{
  "head_dim": 32,
  "d_mlp": 320,
  "activation": "squared_relu",
  "norm": "rmsnorm",
  "rope_fraction": 0.5,
  "tie_embeddings": "early",
  "init": "trunc",
  "init_std_qkv": 0.0365,
  "beta1": 0.9,
  "weight_decay": 0.025,
  "lr_head": 0.00972,
  "schedule": "wsd",
  "final_lr_fraction": 0.05,
  "train_tokens": 184100000
}
Each number is 500 + 50 x the weight over its row's rms, rounded and kept within 0 to 999. Layers, rows and columns count from 0. Numbers have three digits each. The size before them is the row's rms in percent of the matrix's.

# down: layer 5 MLP down (transposed), 320x160, rms 0.184, rows 147-228, columns 80-159
# up: layer 5 MLP up, 320x160, rms 0.195, rows 148-228, columns 80-159
down147 089:415530502462516516501484555448470529494498424472530503519511440485465534513424410493417517426449451499558466503469475456446523471498579484513523430502581409512490533438539506504468452474414446468591551465516411498513503533490613490456496542
up148 030:606453493483580490520488482493402468490469452482560445426465453528477525637445512503549442594564556411521435465517518434489498396577452490496488484561450491491570467505529536469494532472548428524561468502481453522448547493496493517493532467
down148 026:457492434515429443476523484516523368512461459616524580490489487461536522430506517531457518392532534512472548543421538527485446503466657500559480483504551523526476557479484409478520522520466545576469518540531552428436457577538467479573507442
up149 107:458519498400472574560475490515501477478479458471507418481425527530572570567465539454573381496512569504455457440524577459601458510536442524510544523483458478533523515416589521460459572536495519474513531459431518494514596473479452566529517448
down149 100:521491415540504557550511562525520568515509530466415558571513455496556511414493497478464545562347523546506520507519482504431505584460408546417496510558565507531510538430404423510589507505549508528484521455452521533493536487485527437442411544
up150 099:475547534397462487502556381452420544540530447527541513421519490555608450431460494544471467553474560548513453518549511545553419552442477421444519454596481421567486499546485553486492483479544472538511442476499567474422488438475485491516543436
down150 103:477600498495531610540522320514521470463548450443485500495482551569531441469500437572510420517482536585498415521473551515512508532461583448547496411562497508471510519600479528505424555533434455515544450408509568460468447456543488547577476489
up151 093:427477521479429545501431405563514434431439404442546500526490498468519522427477552504499518514533542535459536512404541501552589468579403530497525480491518531503513487492578581439419576568434401516522438422536529419475515510514514581406493438
down151 097:506450459519431503508475464457538534456457501497496539510403554413480479447506523437585514446480502577500520514472441509529471555546543514513597509520519555469392468498527503503479522507528495570531436480611531436536525485491483439426481452
up152 102:529431496492505545459523561520503516479485502449549476469552486509429622464530439578495499536498540485483480437467472451561552403511505529464404582513539408513477502451548536443522538505471533504559445542461457541462534447483456490421498509
down152 099:397394512468493593528464528366466542524459542527444500492518517473432435505474548424451557460650471515480494537400472478495500540499475483542568529498588535565465558607420461525540470530411456520461399569595521504427553482579558524519464552
up153 094:547503510531548473490520523430522454612490555427568540453535413494461453569508457502504433439494548434569549480563492482511521466630457567515500527429536434498523413568525598553555548445496458450492381436444505549466482474536544436422463491
down153 095:523474446516467491504543480519518467543473561390538486589495462480470495457467520508494494450547514486512581450458526570538483494601506458511469417563444479525492521466560565460540591483491437553568443373435561533565401494495560419402490552
up154 105:513487559555477483479484506511488474520461436539484416466571511453536467494430559528563470483478570495397469464439556460468529422534372498518462572450497406506579468506601489521470628533504478459510494457475503556516523485515493550466494535
down154 098:494498426476451480526465603517446553559544460566570458523472516404562591409521400491438440511365496494561486560578544513569448503452502495525454624553628567479470539619513537534499563497438556545517455538546510507518487390564569405457531473
up155 094:578467460497497470527493519527393487556518483440497536395399432475510520614540437499427474489576450533514436376527532468614440478588448516448486484434504508507466502469488472570374490516466570576603500513487499505372507501543429456485540376
down155 093:451571592468418482474419455492475426499525537564495539542562545490482574487455575596501423502492555472461549610469538498477534512396461441518467541512558476448500462592473492503557579521527464488560417475474456542586478487472527519480507570
up156 101:420417473502524435586458553504481475467354447503482416470497527522558507509534459604499529554544506444475523465485498444519473463550529537479433540467434538543548537482511627428338535467453510453480377495406442490481484473453476562618478504
down156 102:476460416507525521543585569562471436473501489403436498488540487368451473515546491504556482424432484487492495417475468484491429501511577522486483489520533561460550512532429537535558495495501586449391478534496484581510494552480544502491430506
up157 094:412458487546446533569465480553494489564411573448565568568502513643442487484488537454503522551551620477546463477570462545510480463482481483464539543570472501460551501492533517456391537518494515525448468486504529428504486522475470504579482531
down157 094:449495526468481619485513515497531460554495578570513474510520466562481538447464573538505505495533498416469514509492451527482494510471375385457546473366467585563607561504409557479498429477454549489437413514491497538503488457488536598557436555
up158 103:557495452466477456554427508550439490466474516501449472465520500549478470482470382456454463526524497484529509484424492541489455450503438508435464615513432452493512530397523603552531510563601518495540458605480560486468470535475484562447601412
down158 101:503509392501544492493483491565456547395456456574448485510542512520466462457476434510503510469511526566467511486465449480409504480532471580530434600533498466422502520426525564526529506560574579547418467554489507419471458515441394469457628415
up159 111:513508472550517515594499562502450552446559447521578509548390455489490513479450475579469509543581447420548436513540536479459501470465428414515486513515433607461522533444595490543549492539471485530638481449471398527486441524489501479526436485
down159 112:574512433518468469445436518511494428491513489492588515511616569573517616442474542522474509467511549465513488470564452474511466496460477541472458645506519462567516433525549460516587486510446409413520435482504494478549453529477404533436515433
up160 107:479433438496556559539517569530414419505501503519495555532429500471551499553474610561541492487531523494470364523425499443533533425467500518523545461426422419604475477579482467533477642443516422487519504462431447551540506465558483495554411498
down160 110:539457489502449504526482384502481571504534471542549594474441402447428431480509422587426536470493443452501464547491485514557449529533476529482517496479499407517437535516460453475428543444470558505522466502500546497427584464458510462513465481
up161 117:519439505507485520553440503484436549574583540472481553551570412485593540529487546486488489604503456475493418402402551494480485488578513476541535533547441476536512448469588533478496497436586447425495541410427546484449441419410462494439506429
down161 121:408515464516391509527411475530405443502421536393431485631488535436495546550569520465463428457507492600505464462536441453490501481461446485501481565445413481458435473485390469606530394475563484537483551530574446526492529485480584456579449440
up162 110:453442531476542484558437454467420469495418540529461446614529435576489515524395468526567527513549498442475428534518508495507525483440517467438503475606500521501451522535459550439496514449515425541535555449487502455492532493520457516550511469
down162 107:450464511576458502575561469503496509532513553481449570487563473522448474490443482564452503494457421449465419491569502572546455487439560506435482451452493483466369498553417542467549439383493457532452551462518501459474494556567455417417531388
up163 106:544548459483580474567521451483513427584508424430534387506437481460535438445476520468503407534488555474458488509508508478523514536628479475486480513530406434496474501528519514485524613474409481504531532515412553462392459532530492569588467490
down163 105:573571415468456513532551591471475437478464392501471459587438537544525444543592445428506466505469546555509489507563553525506493461526611455478384477454563500533586470464411500523512456446542483470482569531537550484499481561468529542568531597
up164 026:527493534493521479581467488443422461486472459549561504484432428522502588568461486488554439549481512454479422475474553494515520407547412494480552533522490491516526453477556522472391555481570436478567474524459483535398501475524412485472480449
down164 019:398479495520587482472477439517486482454616463460406456468499441535482562433482607605574549508494496498575656523609493508409426582479493520535473535562533468506505472563398579466546394511514479487503503441501555518607507497484462553481431508
up165 095:579501544430511444483555504519502499561501547505505536489432480537495529443481491441574484489576483469441497477553573484533465528482548433508436537468533492631446540583456440447502542567390545505476607472486483457457546459570391473506469454
down165 097:547604432367400453516506468486493538469535540509528559369421497517533544438468472425494630540491449516539477491533460433530490540470591492495469493461475481579455592492530465433496534569429490500499611429533472538493523463563560396567546539
up166 099:464523533444496555468531457558476424451538468437517526531484458463503500581602458480418451473541505550551515522484483547527556496483485442507466439474493562520520505459634586586489499521477517501525450461502454545456469459543520636525492472
down166 098:451555539490506564423552438494470511429466499441464528497465449502471480588528557559513527471381428540457455512557476604516522513537578456452565453579582534504485530472618556542447438515586546470456534495494438504486453438548491470469518428
up167 103:434473562480557512546386434502496526521500548452544554456390505458494425438459527526560563447571508440529456507525520454568507535481506497465499588507567467590481440555453461549507502422562490499471434492469494394579574511455473471515406427
down167 100:521537456429384509513444428536518506454435466524560542412464450457544556420523524546524467532429447389451454504448497456528410539482530556444454658543422557520577578552441510518461523544533559514500479573531539477583540500434477413591429473
up168 091:541526475490544459554469455521416483439518504502466464436553499496562568433570631434591435476425468542536459508452492518489544400518507458538484447533520500541496452509514515520437461414546485491591542462453484419450600552469532475438522429
down168 089:461532491494515465491492510532546536487492535516479534562502484510522443536463533485562547482454474477405512532585453583492429583496484533451476556503465569488564595492418483574527525442416535505496466485565447607457501495504593463565470515
up169 095:438395539482497436421512372425582457491480464512540430589491488498513477451525523484623386538545424372538518513456488531447484455513448452498505471572387498580612500474442477452427483460445444509425418414501481475487470511470436496540534467
down169 098:480434559561461409336478500562561458512497440451428472568533553478493564482522487528430433432487570552529496529489457421487486472560502552455487492586483457468531454477552509514483465468475498528493502478581611548606500521483451526496467438
up170 109:543457555495638508467526575514549589517493504529595565563411565483575547502555418480491471497499525449482403513554492506478533494564475370367460462465473506522525499506554547483445561439468558567578438554376466483458592553445519456473490459
down170 102:571455567395635513551486516531487554487483508534529474537582514566509501472601506458512471468459559547495496456446465501511454451484509456566451538430474529549445535531454511489475507480408496518425444485564491479435571444610545501579558605
up171 108:482494457588513465564538537545357401533484444413455557514444446546568535469563444507496533450563456521561562515451492442565519470517484512491429468569438482473507536507623465506522537503413477570487429508547464503527592443505510593499458337
down171 112:544437420594562494482538530461476471534542466415429570592492511520524530467503523523471564516588491466513541498629497518604498463482518545538483439513476492429426497540581460544555416558545426506542409438531502542497496463448527534492449450
up172 097:528481589525539527353530578432398392507487439462474532495526493471586564429493461442592538501524508422479492556485424541552571484577456538530499540462378440536612499436517492503520516518492517528482487508509520591404485471500481504538528460
down172 101:534433462526519500335541536478458512471526523536487490525473459514570622511572473468475581552499480488478521552526492535467450533472492541480456510518480578483460472596492579549499478514465568398508535573463420530489500514481518426499539453
up173 111:482479507487515409490554502472539480441489389475463420466445493453549516513519447497628480506536567491513491506575502523590464465491482477398475470528446427542537546542576412513440493542504560424545471417525444464546465531450485515476486520
down173 112:433507501457549466504552543451544491501497523438554566497478452483485496575516548469578475525557542478435470502621550549489551519496574577516486426504519524481432519613450431467566523451449639463513458574594466506522495481520545407530421496
up174 103:548393537422518493487534516546498503521415494531556530462492519539571493466556469587560521563554541515595478611402470536529451486594505527567549489535488544508582504452553385463420543584440536501518533489581468468431458486527498497492441407
down174 102:459557559464503406557566542474593524472432420524568500368465511427494485547627492539562525606508427638585484509488523482479489508497493355504483432533460580499580545412491406377540530475543493511505540498544509534471481490418527495514496420
up175 090:494492667496520493483552549513525458512351514494496497545520444547576552509354491547475456546508406583499486518441507500487438534561464525527467487473515482513484407446582597441537514447534495451525400519467552571526581533334463463525516453
down175 093:477516489523541443408512401484554433462481529366494542582470428380478500480505593454434441543582513486543554640442546506422460523525467538460504423515526492528480524480461483464393572554524527455479439599500516521525484546536541519499554445
up176 112:383426581506601535459549495401520537472560521625520509521461435520575550546456510552537453470434459459492480603473621442494602485445463504465537502535523446492582419489550550450547483493493502527497403512515446469534513534496395533508443411
down176 110:481533495485538536468509479498519508410593514581530553540462455442490577507493503542459504572482421487431476487521616508499444507465531466547497521556566485479522533510493465483546527578520515559497425515521570452556501499463519456569484493
up177 103:479434498427469492466586412545511533606484431460557510465533513554560466444582488541432516516575554550434491549435546547613607449557492497516504455462508491472599453496507534499464566465478539524438522450483505541529418402473543456481531433
down177 108:529473517444497470478548413548533490432421522431472465531537512503531471533545543524402493535551469516453447504482545614535438531599575492498483397489386479451546477523468519525531524445621556492482505614479502603486444484427538490529465442
up178 093:501427606560528498444445449519544402555493464525524493477501543541535519485540450579495386545464583497513553537465484423561488470498466467491476527543427512494513471459557525525565496406525466455511536511472548511485512463539459441510467540
down178 097:520457526536519564557457559548557416535482493535522493487531529493502521514494416507492480496479489473503525599474553513475389511509579497554497512539457519468483510466500448542552505459516603423562593576564506519551495438544434531562501528
up179 110:536519517506555537495461542498497564494484500541418467405502442627477473452492518489442517525526547535540513396445520485523457469527441457431433556457363495496454549529554521508531459470574473446619559529468484492526468506504522507559436599
down179 108:502487482467535521497524561498487603545521537468501577457470435467394547551490505555420452463446538538566464515500480505556512454525420590509543568544507582559416518528537483495529460472568520489461563532513517476517579548565529491517398451
up180 097:547520567434534552572522469488452495572523426449464556378533338460596530500415510583442547496478495429457509529495522514528693469557486623501520464593473388489531463430534605501541429491576479553480488504484455507489520545601467506510521428
down180 097:438547495574393469557516459519449501522511455449512450553505517441478479469513506565502462545421517507496484595489540513538529426475491623495518458562482426487512460543488515495658430542589375533406389569515448479459544502549517486482506465
up181 099:580473483454463544436527538398448520610512439471487491520448431440628528619547469607486506492566489437448515584479521509464531470574489555562489438522486439513581506478588469433496518479437510461471516538483473473494534551593472597440460536
down181 100:516475497563520541399474645438483508484466559527548496591507487496645506520526509556456474462545568478457482540584479484421599461579531482552451498453438497499576455575518406567560563496500420481501554483523454497495449547573483513526556544
up182 093:426399458383518479442481488554420420602476501472477543412478398530483455545494546489531554485451608430548522519419531548455454552541505475464482500484510413616499411544592536496484478465532538527482530553467516516343441483492531529548472497
down182 096:568433476396556447453489542500474448544369547538501465456449426475523504530523461463609516541386462497450504552455556577446464654533537519487520559493490558480518472549552557476459508474486575535486532554480442495465425493435484401509536479
up183 095:505467505428667467528553522549513491489535469497529433484432455495541532483531452478486429463583508481465528488412553473552477427608480590445559600452504397538550460519555526487539547511454430485629501501500464452531486531546497565528498545
down183 099:527500422530504458477540528485494473440567494474511449535629392562487491546532454535481521547415454544435469538588537569472442539484593535539507550487483500482573513541487465563558426611463490569454511503536489524709522411535581553573456532
up184 107:548508491416515517462489426509470475531514488514532450526488556485526603487486582533474441522489457527457522500441488476470604491597378475563453480476460500480490534607488673459532563437414427475571449488435527536479533490441406511480564522
down184 109:486544447440546570483481504491514533507535517492514452478531493448478492492511529497601469529502443472431479587493419485590549504470455471455420539464458561512464524568450489520539555537483550565502438510521521518495437446514495527572483483
up185 102:457509479537563493436511458479415457450491520471475533487543425598469586555496549499552508469482625479527540588446534466512492393521469521494440497484441466435428513550488503449467546473559538607553492500529504492444433391461511538531426465
down185 100:509541441475595511426612479513487485427475495473504505507527528396429525536384454488560497492481517524413561548495481359533418507365471510463420533452477623469471574557490530510508548488463522567497513493483549515502512494450532517500425557
up186 086:427475575500511490520558544483476459439499551525488427531504398593557523464500446529499495508469555492465397473511529509492527450554518464531553573396507524500514525504579601418545466497521448526512450472503500475447480448529532604555445421
down186 095:482542539599492515526555545479453536418503580450391432455549453496475522509514506504477466453532472547479411454552549555500435495495646543430541594468562479477535539470542507593561476469462355516523528494572519492592510504543640524516486557
up187 042:553435522450512500544422538478487440481405504520478489498422478514530501543490476440649430564596512442548517509474563456520523363554473499525550546513485497525528445472497493419486569462496470526542506505386519527416502519528400533465430433
down187 032:480496443582528360417557484443603464537600502477467568484553483546450573430505530576529496524492528529498732510510478508444429463522520494459468518502535483486462558645531522442531545444487527427485512531465505599509480601480484500433570557
up188 092:537381443522499439443484464542469466517530425454639580474496469509586456471485556504475449445488504388566492465426519421530524460480535465562474527523590472587514464496606468529502590519456392518484506378550448513493552461458526530500445476
down188 097:537446563394517462547550505532500528459530432457559491485493511468469556475511525470486523534402499474432579447523417449459507630602560536546540559557512496523309506502503515570496561450572513498524549407529462496493573541469495517478530487
up189 093:511385529508548519393476431499560463520429501470510459502528403515466445496400517405568458513532508454496515478482529570504516507512555492426568476434495507503449546581476636482421536491544391507478476457500406509441441456529572453540436468
down189 098:415561531449470549464518522500523569495434545525562530568561511462522556404451521561483448425559474452419489377483518642454500488498671580395481436439505560464472506473449425551552471580520479475444566581435512509470400501590591467507535554
up190 105:463439549473469503563447513484425458533476541433458554564586405528576553548462556545438540491453529440527499449567535505533513509555488527577508500616499381490491450442560539435568501464453536463517445554494567469488538519529451487413507444
down190 106:503540402529543542621438505438517545500560539453473532512529470474551491414577468416489581552486424542505522557409485565556511455428523517512428503450508479547452464468503486491600468502507522478497460524540494440527462586468509478438494378
up191 094:571536511521556566468453569516562511482535526617468551473379511552548454482558566419534548548464583451506553503411465530523556488482406531537520529541443486572528449382514513413582656421513410506445449544448405511425468507500450615482442557
down191 098:480527523462450552496479511618520538542536605529537558480442538440598397479536505509598526553431558551486436513435498559535574547489541500505453543493481528557511419494437458493539489501625495502513484484502441515492479557540498456527400566
up192 112:400379544505468428582525496508539441521517492460416420568474550480562433466544534559454455550475550488475513438484523496511577524584435548461520514446555429537423466452451559485439478540492508535519467410513564452463507492502477486488438460
down192 110:428436480576505458516534510474512510409551473464440439422495526439476455475490479581333610505476482453478514426518505495594463465507530548491542507505539428474486488446507522513575543579475525552525510530474530369450514478482459469432451417
up193 095:525524482473551526487503471460488561512536406482441487451490507559429477511421507520583438589588475515558482501368500428477588442489405442426636468488469439430517425436507446488536525392551438447476518476421545484511416458442476540475532522
down193 093:520591401562485443616586520539547564458527450460385578438410445456561487472569493413473453530461453563538437440529479486527539485516556518499395569489544475445490467464385431576524496503562468417531475450469475517490500493501516421476503511
up194 096:631488444494488488545421549491516495506531500575470574422467493576543420570458420560477499479507427552564439412451567540527450497515517493473602496484535480476550390402514535497534550466498480613584405472512562544519460450534419515481481440
down194 097:528565484506486557491550558413588555410538493503430483371436451470478480471455449520553499467497372487547540400447465485483433501423530546490499525413567474356518497529506567525487540488386483501539429567532507604555474491514427586486541533
up195 103:487486483432519469514507507523426544489471456476558518503359459565430475425610474579511483480519523549562506534350513581573419481524422421515537547439511501511546458465561441473544551461509510589563555517501514439475513481514480481505512414
down195 104:502557427531450475531463578530533580497576578466486419529487633469473465463443516502542508532539530504599398492490561464536589456560453428599492534480529531489473492535493408529486508406552433494438505533486453527528475540545546469474513530
up196 118:487452470390489524517473468480541444509469532493526575479440504446479599415497469581585547455461516492559402508444472455517455526496442463465464471526489490475575510542508561489446442467532531550536529502414455481412565522506488455388539515
down196 108:498449463593534523463518455474546425491460509428479540516501513462482541435576475547453569466469463575494440496539497565419482516466560505432529392499542549450547556459471500554479388434494590549530589498520599485469503453507491437474473536
up197 087:549481486431501430467471529545481486491499441498449539492462478532608514510460434439494420515462528463455480554468531551596484462511506487512504521487552499569530519470551453530519427565473475461478510590476605505492552594509501623469507511
down197 093:426488494498465505499507581490507508500536512478471537598537530426468468427436425438484499519413515579525430550572478408568523436526608543554527572551549515471547540500514507575534483547422465492430456583518523452451479506484449511578534551
up198 101:426367493387590573470425433512504439540427460475531428456541534541562572479517497489513446514482513515568557529555484462605593522562492501457513504458462496509586530479451535470467571501596451514538514473535460420471483427522507527471532471
down198 101:567454417400524578531530567510507423450570514471469594451617568455550543516562467501542530478414508566574517560561499457573550453472606536446502476471468547446472532523438491508506453607494470553516541535446489447477512515560490466571478549
up199 097:417437519523579552465459499527526527533517360488595467451492532452487545552515509550513514526471475530553522581515483425599490392460522506415592484586405536579449488449583512442492463503570517475438535505429403487451488489427495508544450487
down199 097:529483554553546548409470463483599523521472468518443507553521542490411544532574472515475420482523449486519461551506460401630491405484506534481580427539409589477520507481453361519446443533555635464408516635479456477506557424475529444521529491
up200 108:459499494446504520510499496483513525468557428388587500448449507524489499459487446642555476495529535518487527568525464479486553499445475509458618487506491412523527376467566472464487586488536561459486493496535408541581458441474581456487418429
down200 107:541576479436436511530425513519469558545552426544504574519584573485552523478544481602449460498563502562451515532504553539479514541435571510544617447496587465603454432453478411533517519513566550513456473517505435573416484475454589476518484474
up201 100:473464507553536564527547508449418548528500519535489460495434452545449529576549455453479528467530533503434495480475501500507466496460502552461558608479543488684515445527449515458465496509496476463503529481607453446511493448465532450425507464
down201 098:606430463552490538405542554499408483438490512541508414485594565505534580453531575535464421504489490552489464493641429456477376538498469485570485536513587517453504557561491520603487574576440437444505468573498482469540567465570541487502524609
up202 102:539488502492486453555425423434501480504528593502504490541538502480477594499478459399630411431516514460554427437502493468495480450544448420593525560542548564611495515456474506528473591581593487502481500497451562428579505413552559467527570541
down202 105:510575433512520440518545501480503409493536544436441510442590454411542567496496495452530475571463491464508480453484368506539426553512427498636543541592470611468488506488526476572459495436456500521403512543443502513475551536534528437586545473
up203 101:501455568478437415476435577376528476541503478574552482547456526532521466511495494543505458434475503454528476559426535491438604495503482571441498511459497400582573553463472491509546564476545386404541532500448405546482530509502516456539424486
down203 104:547540430552504495503474539551520400475502505503498527474485468450541547569558426582472530536432562497498478531517457588545540618441577490501502494502550380558586580521547519561528476514552535537441478529578427564483409526437507435562512437
up204 112:477528612518575556506495487421523404578460494496518374504446479466470484520551446539612388493618502539495475530542531532543458484491527543490467522425421427497479515512516523456460609488488521477499509476527447519548523552539495441502500453
down204 106:457564436500522460596446544511574417485555580511481475488512515500551479489431430484531471511585525487547427450479436555482488519466667557552525576493550501544465578548506439510490512591502503601418500538586575438459477507444436508500453586
up205 110:513532518502524526475405511561409445543483485491466525492514516516504489481456483523557415460442510480494389504424491452522523527575495474425489503549561436558536417502601511535429534567502444415482542510511426455532561476569537578558571485
down205 111:467539497567453496352459509568491436501522640449484543550617565534548524511518482508476459492449462604461397551482538488549451477452615424411427494523519632504510504551540468559484461588492476492482570482558519471566537586532589489564452470
up206 031:480455415527567489530471469465466473528425402531529502434417432528527553527432523502561508565517550512507450526494612439503497400569462446449555496514449374586552464515570467432413508509598498506531515463422484497461555468504462591478478482
down206 025:404523477507504483571508571539569559521586518484577489576505528466531540492515548433546421430499429503505496511587537539528483531491558471405563548461461516386425607455405434562550488447460567589492509541462466444509468558497438525464502449
up207 094:455460574538538451536515470388576451568451493624464404487527432476539553491580405483526454606468487451446493503460508483434510466487521362441426613486495406472539469557571525498512564470498466431582365478468479458432509430546512490472414546
down207 093:483447477541533553399483503521421518491568461416466609537494555487532485504445437549472469513429478454437474501507544454490533518453592388483495585439553426593515463509520454478555351471445525506522574466503564469464486563525430537597496494
up208 102:561515413483521483529589586519563510484414467473454545540469464510539412531493480554545515461515433517515474585478490459507561533494449486476461479502554515520499592516413454462452522435460480469497460523479496451456462517538480457423501478
down208 105:535401427487506426501562461569555492457455565379493493511432562472478456421566557526559530489486461542543453596499496456520503487500474502498541443423410538469508498563383468492509533405622480553543441470516479469487393520509471474440441502
up209 090:481509497494573431511484431407538427422535398499475519448503476592500561522444454478479426464449501480449484502496557462413525460454533458451521525395481522547570482399514600481435479444531545431523525538433520482494477450522501510449487498
down209 095:501510446511520427525422481427539460527559516484445554465573495492473539473440510454514498443479533553494494408552508481476480514570511501461475492428417516413503431402441522557502502411460618453504618515512584418524551487444474473490561554
up210 101:492522591431452550519496428438482453505544386504645466435521532544434508484472489572488438459491433557470467484531517491560486567499471532468482418600535414518533470575467545466466495476516495472543491404475510504489527485474432488448440560
down210 102:458552494566467561533479503497594448509519435481491485406499508562535408345538436424488574476509434486397511408475407524512495504448500481433541395536499495576446543520482527546472524456512501501487459496530493510400453605542446571456536566
up211 110:460516425423449526534545519444450482477506489468546491571442395512478424456500470546467458413499516542543483490497515479569535560500451426478513505445466614522553465431599543510536555486533427467516520520402433554453571516458572379474456421
down211 112:497549484513459494567562535568474487433512534510549475440430353549400514557596463501485567453481530560551559467513459588521526610487516443487517532414544439429504549501528471446539629449553507461559479606513575535424579522504566439567575417
up212 100:504437380496526459471482508520444546467407474529484510552507449513456564623398478471498495540503530539548509477428593455532541454436523439576560506530435539578534537438408479555400555519537402505598477491509493514496408507529523452482438477
down212 104:582512469565454556484472539536427598449524480556526468494576438491452552531482424503513538455502545564668428451500535445500481473487572529391514465469493507504543531492451570508518545539530519474473372518564580419515499595590540392542505488
up213 115:486419583456526580527475497521520501572388563512535538508391470504587487504521520548628407535503500489542437439516521521609454394535523569495586538466462519518538508465480487445445502452473532571602491491505457519470457467562479536560497445
down213 103:561476534389477486485548516489483480469472608594452481483526515529525467480497512519446555519463506417542428533560476480484455436444446411516574527476482604432473484505402398530553475479422524564429488486535434512474513446507411500488481513
up214 116:452433486539606460498431475468529462483519485540473568506521500512506541589385622529556537423475593503521474591469524548544486470485467371513482485564544436562562522470541490400537511497446460574465500431543497479424424534552559552473520440
down214 112:530459444568553483584499444494530558405511449497545515463558448529451495533619519568498503442425567503475544501557499468510438557510538466467471430492533525448472573518484501488537527475492462574505535532553472459509537633439428592533527458
up215 112:454458569465484555499434453418516445450473444494522478479487552554546468436474417588515424504537555340543492525502511397497474487480506490413509486614384575492497455470553480532508605563607453482599505544513502453514537460555524510533486443
down215 110:432454539493480527418514529478511543497540458460473459421496510649554476467498482511561460518465493458513407454571548504474457481551596533447536442492467486396449428502498442496625529461519486519529468524488553418575438474540512550520538480
up216 103:544420549457419539453529408584500458479553412511522508502520478486473439530476536504526419500523516457511519454538455497525500433504554536424509442521531520429493432488559454428487529527530540536484582478505530440519525458513456599459545474
down216 105:464491559516445574506521466549602513450542422475459573427527536491451538470440434472554495477495467525473498385513514546471478456442623639479550430543488516439395500521432461412467463498458515582518589478603557418473472495454448485536583449
up217 106:539516527491524485408486584467424466530513525471503506401461455536553520414517502524479507561494474427534444515488486545420549528538441625394551552550489468511450481462589512444484517529494528524583508448431544522392474561458468417531457510
down217 107:536501499514472449409575615559426604506469485507527469489426568504502558427525603559496599446457520548536469445505433513539488599459513651513543577566587479507486448491476539492466450469445520449487476501465563577521485446415498375531555494
up218 099:501562518460464515534445452423485483516546589526479538443472514605517635519431501427524457522376505522479545479472542522544502532443452378521517501593451523500606458457468572496452507446493511528616540487560414522550461438549516529437537415
down218 099:447548500517459521512523467429509505501542534470489548467414498484509578480405546548397459546498512466497500501533477499487403603423513515456510430530518483496564471414486469573525454493515467494577531461578488492593482444535519489469552420
up219 114:545421484504527466431517461493520578578469503484544525539457448531594503519477475472508454475617511470451493527483529508554592480505492351516529448516528443491544455456483525471506535576397520472444441486488491449586478396437455469531550409
down219 114:474552481465412529458418486541498427493478486535532497554551516484570565570586559610410495484590477515547429461581474553490432635485479413502531440459485458475515464462508468438561563487555568469454531442531518597488473452431454445564559448
up220 103:488527569534593574456486536506525493591440524506477553484433493565587517584463558546630423560558579493472535560420511425466542459526435484598467594446471472513538473572490559455524560450414423586540480482452421501494571527595419545480511559
down220 103:459567444534534532419430563501545490497534469465443503496491517520609482504528463469582505506519487457488425513462436484470495484575569478541582526467466595423465525504404418544577488489531528457526451569587504516521498515506540435471537586
up221 102:456525442466533477513505510498450513468394441586597501498471476470444407598427531504510495572525414471508438469490508413490567423555504423555495536428532534513536525443531545510538473538482397514508454509548592588542442406496445458415472546
down221 106:436471481439432540480583468518468385462501498616601526527491537528561405435535546492443460487523606520491442482498509536537492416483549518450475545457445484513618512601465424480570418486459487518561520492521577577471480492439616560530514412
up222 096:445506605536497493482501503451575423544434573483613448487533482443509478529459547575605506472488418554471429471460533474472486488498535491466470526513509467543507395547588496462527501367527492443460567421475450638441457514500487500481485523
down222 100:590580455479509538491587537495482414463498431563442500467547473494411488504427482411535476467427561495482464550504535615537478531418504613482467496456529500552489565458456547531449383478489451546543492523519476483428464508501516505590478611
up223 099:513445558567507489435547479434518453513469504531528366472489471469513475499516548516581427445450583553473444529474452509630539480539474508479438514512484518493641456431550531360429464440486554415468428478517494461499479502567436481498495486
down223 102:441458443617513431434582580552501418446455514527404540582551525474534534534493543520484472379479504517511470551565478448560486448508536503528536494473516488503523457475591478538525483531423497440508445431548526505427486519563458475491563603
up224 100:529521508379558457538427462504511494611469540506634534502439445485456520527419498519530465513587474425563498433573500420417448440554452422507495446522494531513423502448562421441484551559456505427505542382454477400529522541393490648448487445
down224 098:529501452511534442519530483556514503554515545562513509448493383548407557534541509536444534496478485544580503449610438572532496413443518526533479568484506527448504430416412577510475443619466493420482627421460444397527498560523535515509511535
up225 109:512452486452402541466507528452548499483420503473587345467531523483565478476525479551597517516508557497533466536499569519554540579593500521455510465446497463518492398613492504508463483543437521416497421470526499522473443515504473589493549522
down225 108:503491465568506534444570537516490509464464421385564454450546550496489539469597634548509578385517547574513463506500537469479460515497523573494530495488485479466493400486540467521481401485405569559449489352459543494447502508504490413505534558
up226 100:440471473510449501583347458474480501477396599474558469480440477496436490438529598499513582480576521482425583561478457526621546468483457482489527506521488427595507534504548467415471476460446503495502488480520447590472459447480479533407521446
down226 102:492593451501464560421555530482557519504437506529481459490441554446479476470457552556486568462583547505444561637493363463557392471522449552519468557569490508490435503460487510457445465563403568412517475545603473569571516498538537486502465506
up227 108:477400479521518555464466461494610504538508522461497486524414510530553503483531590452538517527489528479461444537530488503587532461511507492492496479537472404592484476530482476431349583483476527530426487517519499431456538561565422567503498474
down227 103:520412366571501602528514446456461473441477541481439494536513537505519435500448545492471444395451572544421410497515517596516461616583615512516595438569525470532470522445506493457509453571449567442400396433573566518529549554608489544441453509
up228 093:508465467490614548531456511548448445520405407598496503531536536493556485595412552524525546519447512518486579596425458510502430451494522504496519395582456552580448541506512598517505543511543529500478557477453537493506517419476451557545470511
down228 096:426504448575535533498458564520533377499508454518471545605482574465563511573460425588439483447508529503425474597433537585581459551507537505498447487557427521486415520464512437515559562548500591452619495521503508550545499470400500536470382529